From a checkpoint of a small transformer trained on Wikipedia: width 96, 3446 steps.
Each number is 500 + 40 x the weight over the matrix's rms, rounded and kept within 0 to 999. Layers, rows and columns count from 0. Numbers have three digits each.

# layer 5 MLP up, 384x96, rms 0.295, rows 363-383, columns 0-95
508448533512449509471547413481475547535526426508519473496557441510481503491540507476580548483475516554569550503542460530576498497454436426537488478478597513487500493502499501387538542500512494497542524523491411421475453567470509541463514473484531534543453566587556422489446445614586489536
529500505469506503471548510522557517524454426530554402509511450492484504547469576558454464520495472477493475510503550540480515503571474444494472483497519520406526543520497524428557468530449516473476480454516515453498520486430496546472479531542521550424520478528430580586431532545488567512
505519467522546485520439438508448510482484472358445460486479441459484512516501564530568477515532433566478544504455488531470559489461493547517544477468480510509445522476516567499516496510548523472517485523564448468520543495536457476458497431440520571532483563520471579471494484517537534462
542512554547511528552477522459479529521482479524552556549553561545458551480516605505474468517485493589442417492486501453441535553551504527458592454521455511474483470453435544448585503458532476460504591482442478597522453501579460537480596549443480578523542524445479469610471531441539469446
480438538494528511532546509469578484542484518497470502558504503472625508533499570545520395527390471466567524444536434491520496448484528514487502589441458526564487424525533506554506454507510476508538534471470508490453437472503489555462507426531519527532484519434515510468461538519570520454
468415502472572496527486502485430551519508438497425465499473548535512501531539551440470487449475497477473574458414467547550441525533524513484410520497537510472534484522493510480523496507487476447653532496494454535494541463529494461489515472484468501487451568561535567517528615462479537513
561444514460563524507558570485480509489496524489464472516487463508455503576494481500528517540544465549511458475461524478503497530555504416482513634408563463408477556552483412501497470456454490562415493434451503448543511526485490508561480448541454575504460544516541516490521535481525448466
488490537516469490481425515483574463460562486544504477457548535491499499548459459492481473565476455551562561454461553498511529593440436449433472564437486474468491437480479532524491489516532512477531474535534501527444523441521477481488495480555489489461468532514438502495489541477507469520
495494492531484526522489508506538521471606584536523523518505524583528509521541476478575464500473475517535514444523506502533572578464488480499525486474550515433476503520484448421538445476490501493417531471482547504553499502491534470512494470567467519523477529447481480511475534467559569445
478415537499528485548487488599449535520541533522470467561482476475494479536504478521488506502480481500532431531436535509468421500523465493513481551458490431456449511482527472480511479490518478530498523484471469488542449525566492501490582521536549528463506470485433576528466495426497442518
509510540520513474498536478485448536419502486536435535518484504514560522531535507437471581484458482493483537499463527584485550546537509498479487473504444514504498556456488454530463558465419523425515512491478488501489474498427461497525506527495433568444500564472497550485464493438530474576
497454557540483579413533458512500443516441520411444497476433520439483549545495529480491546546401536542474496508526481474478453558472458449468481563479521459503437477551468530501497524446470481610489501505574491533490437465458494465512533482483471480530501507500505444546504517504466478472
624526436556557545453578435479459470498502531521538522524495473558470517539444525526446526462466482519547434526458472608529581533425501558500548489465529496453474547522521487514538475504534463451615511439461533449503563481532434568499433575481496510530494537469439508478506540473473531455
494508485540466505445526514394428537446520475576431634517501540567494479511466528552491505497516483477516485465515482490509558435424507448431553515565487467507584434447492516508520520473490474508493516451539488526493472505506499544449498554477460503492503575578477559473463508519563538498
499500523507564520476483522532429472509504530478467574490519538488513515519529506510460469565504530530463610553451441469549582444462512472497486475491508441485541462519520463478568506515414570522531488489547493517482458566544517595439491479510398519527521533452453469467518488511564491530
478513477460478446498484504451441601590496541515509504559473475480515539571511534532505483465431508424483525480540482559458523528471490479511467477455472513481458450567475548432521523521513524464523521503461488458463485555550489515477510451404479473494505519615485481490522507550518558524
460514513450465483535527479410450591425530524474466487428435517494468513526551450461548441471467504536521522459452480499523409561415507546536471587473547574566509438522533479508474609440455492484519505492563475557528481561440451514550521529496542568528468532481462541466441510538503552531
551486536500484555568488520489542460519430481499485524496545521519433531491482474496521417562471471472519562526458496484464518503510494524524447567499504510397522509467479502488558555515513479518452522474481554432487555474560527456540485491463514553544536497461470543514477553483487492505
550493509541460497477494515463527519462528546470522464543508557519466464487560472523475445506470507477448496499476475449557449511536508487509505539432469561502493536480535472499582519526498499523463551534469595537429494506531494476524496463501523520549493528532443398422523562478474417426
567432535448488540453544491443494507524501519474494522515471478469413516477542489500529499512484579494462530422423496511467510522438522446478454480532497431528514488523471537528568532480518507516535504526480550479484479511473516471447452583544469528491543446556493505527517514516501458465
492501569446541501514430478403524491476505477506514457460477471526494465475478618491533428455541488549473461498466570451471490537502524496495543562606541537478522558431502492445514512525495457472588492528504470527488457481467495359435531540550532482505484533495509492434535442512543552489
# layer 5 MLP down (transposed), 384x96, rms 0.28, rows 363-383, columns 0-95
438599487456463440578486532455576515522444460567426491474541560527493553491586459458508523503470522509456505551464472404472438428586500487529513459511489523479525467583560530523460542546496534485457533487540517505536576443489545499498505599466509513483547459478447516499558415556531498590
563510562528503559562499487479527458537577552563426500485481590464513424542507470553511542548461514518496449481518632509467426553394527445450407517525503510466528497477545474450553486498531538494525468519502472506573481467510489606501519460517467503537509481455563440534464497448516520540
539467520536495440532472500472463523486494468509541512482503497550495504501485488492460497421528565474570500493491481473519513537518522497495539528498459430527588494502484403484511524535488498564562515480447484486509505478535534471476536455564458518504515421541435504522517486501517467426
502482463575508490506440443516512538509433494517539558543526569480490493541520493400509590447516550494601497429467508486474503541502507497514490473550567508453581535501527473498455468489523465491688501507435424512547505490543551520464640475520497488489521508491521464463550568483506487492
509506547491490537488554510489487529493371545509488532442531518462467385434498506546495508492420538532582503592523450392495501550494519494529476555473445457548505523481540493498493512469469532535479479430542470545394547464449503524551491520555560527467514518465457491557486530567471494389
533519494478485486542528591512518533565452478476486484433493463479409634523437594493467578422454531524504435496503517574552562524547512530559565464500455488498507498460492540473543569499571469539451447538535477471526532476444486502510477474545533463523552495492495423474493460447508542497
598498480525476537429554531478466515453562482561546512514579496521397533492554480504420481571441486488482417516486516491450458489612557470478456493424493458429555617505470510486488506574475398449550513401408453460550534549532519476515561515457469558502501548499613421540423466479537513527
460498541542431533494562471552535481465494504502457431471477489516493487549434503491594532544485563486489521454451482503528562531511474476492545454471524528456599504442451512578431528447514516549512475479509476556468511521523550510543513536501463512511431474458517502572520532459507472542
476478509521498492522576470499488494519529478435485518471463548524462534466396499485447445516526535465514474507536491533526531535496432523579519527513534479539473526478502565421560544457543577508483517502470435508499465514525546541476476495547539443508506512527500513459466573490540448509
438488453561562538462569490464516519543499484473510477554551515499524497470549544554495469500514438454455465464479498445459524460448484523522561502505399508547511480510505546476473518498522538458475562509530458461521472519555508506491528447495489519482469461461585514522460517485515481452
460504497501450492495483506491527458537465500511454484476496525540525522456540497504503569584480490501501468539568588446524539524540395485552505499519489477524478445500510529478494473575572493521525500482470514544547505544488540485498530523549507473534498500512515557528512530490495545493
491538448451551492482480492465595514476461411554489443506478497469503500518470517561563515464465536456473491504470473539491508559534525454529504433584492505462457499458522537511542472572536501508500512508489547521524523569457503580472538449397526532514515530524477567473405504513501576484
381522477487438535571490442485461503500481491466517500494518596461458490479497519510478541499527519545435507461521413504504451493533540485468438542515530537484549476463567521521471557468484509478437485477535455437591490541505533539497519469399539490586487517490495473482508500457510476448
531498459447354492473439530530500425524514536466499527469490555408524511460484568519537491481422460616471509471500463488479510520538538498506393540567487500489537494488486476531514503511506511534463510499508543535456542454540586504467492473568481447492476517552527486531548424505537481550
513507573478541500469563542452518504458519501454487436456524520486452418524510507514486565524531471540509477518470577466539555559479502487480490513495590475510523487476418455475491507449523511477447518513490523563490501437514474542463494418469514499429446484514583456542524572501558495541
521484530529517513506508503500498566512484471532491527501579407496431493510475512490476543491497483494481561420527515463536552499512468491506477500638497468462505490512556503481536487479523456474455522561434481533447391518471495431436492518586538501540554510525532478578479521476502489479
520448468503516547520478455530457487533506450464459460518544462515568494474465472480497609493500455513488521562481504510467459490492512524454533515524521427475496562459491568528453444489553455537490468518497452470492526413570478495535543538467508466507496428481531538573564504488496500495
470569463457471479518506489566423513544518459488513453513441542516588511498538571541503553481511476454485530516559516423497494508507468532439529518526478448515465523487486473567535490477451490442499473538458495509497495519481496523566512473473502416506517511527486471508523498528557560576
492564499495492511474473465554517501514492432552547525498480433550501527483507479508532547479500505452523503521481471520471520527505536499506545509496540535492542505518505447424513486569535509456531489493517596481517507484548500478438517490515495481482540603531502502510453475457547476528
502530489542519514494457552548440523480518493509454546461524504530554558522464481508520518497509483484501496515573435477572517442472513489528399504476495535475494517514483447524498531446514502550483488460512393517468484528547466535529550483471513468531445506540513458494545475528424498554
487512504534515541511519520466539434496533497534540538532603512528507505490470563485460475594471468439524473535504560455506481477448485516568512553497590529484497500540479455493453539472444420503513494501467476468502528460460457512523446394423515468557497505544577455519464534442523431565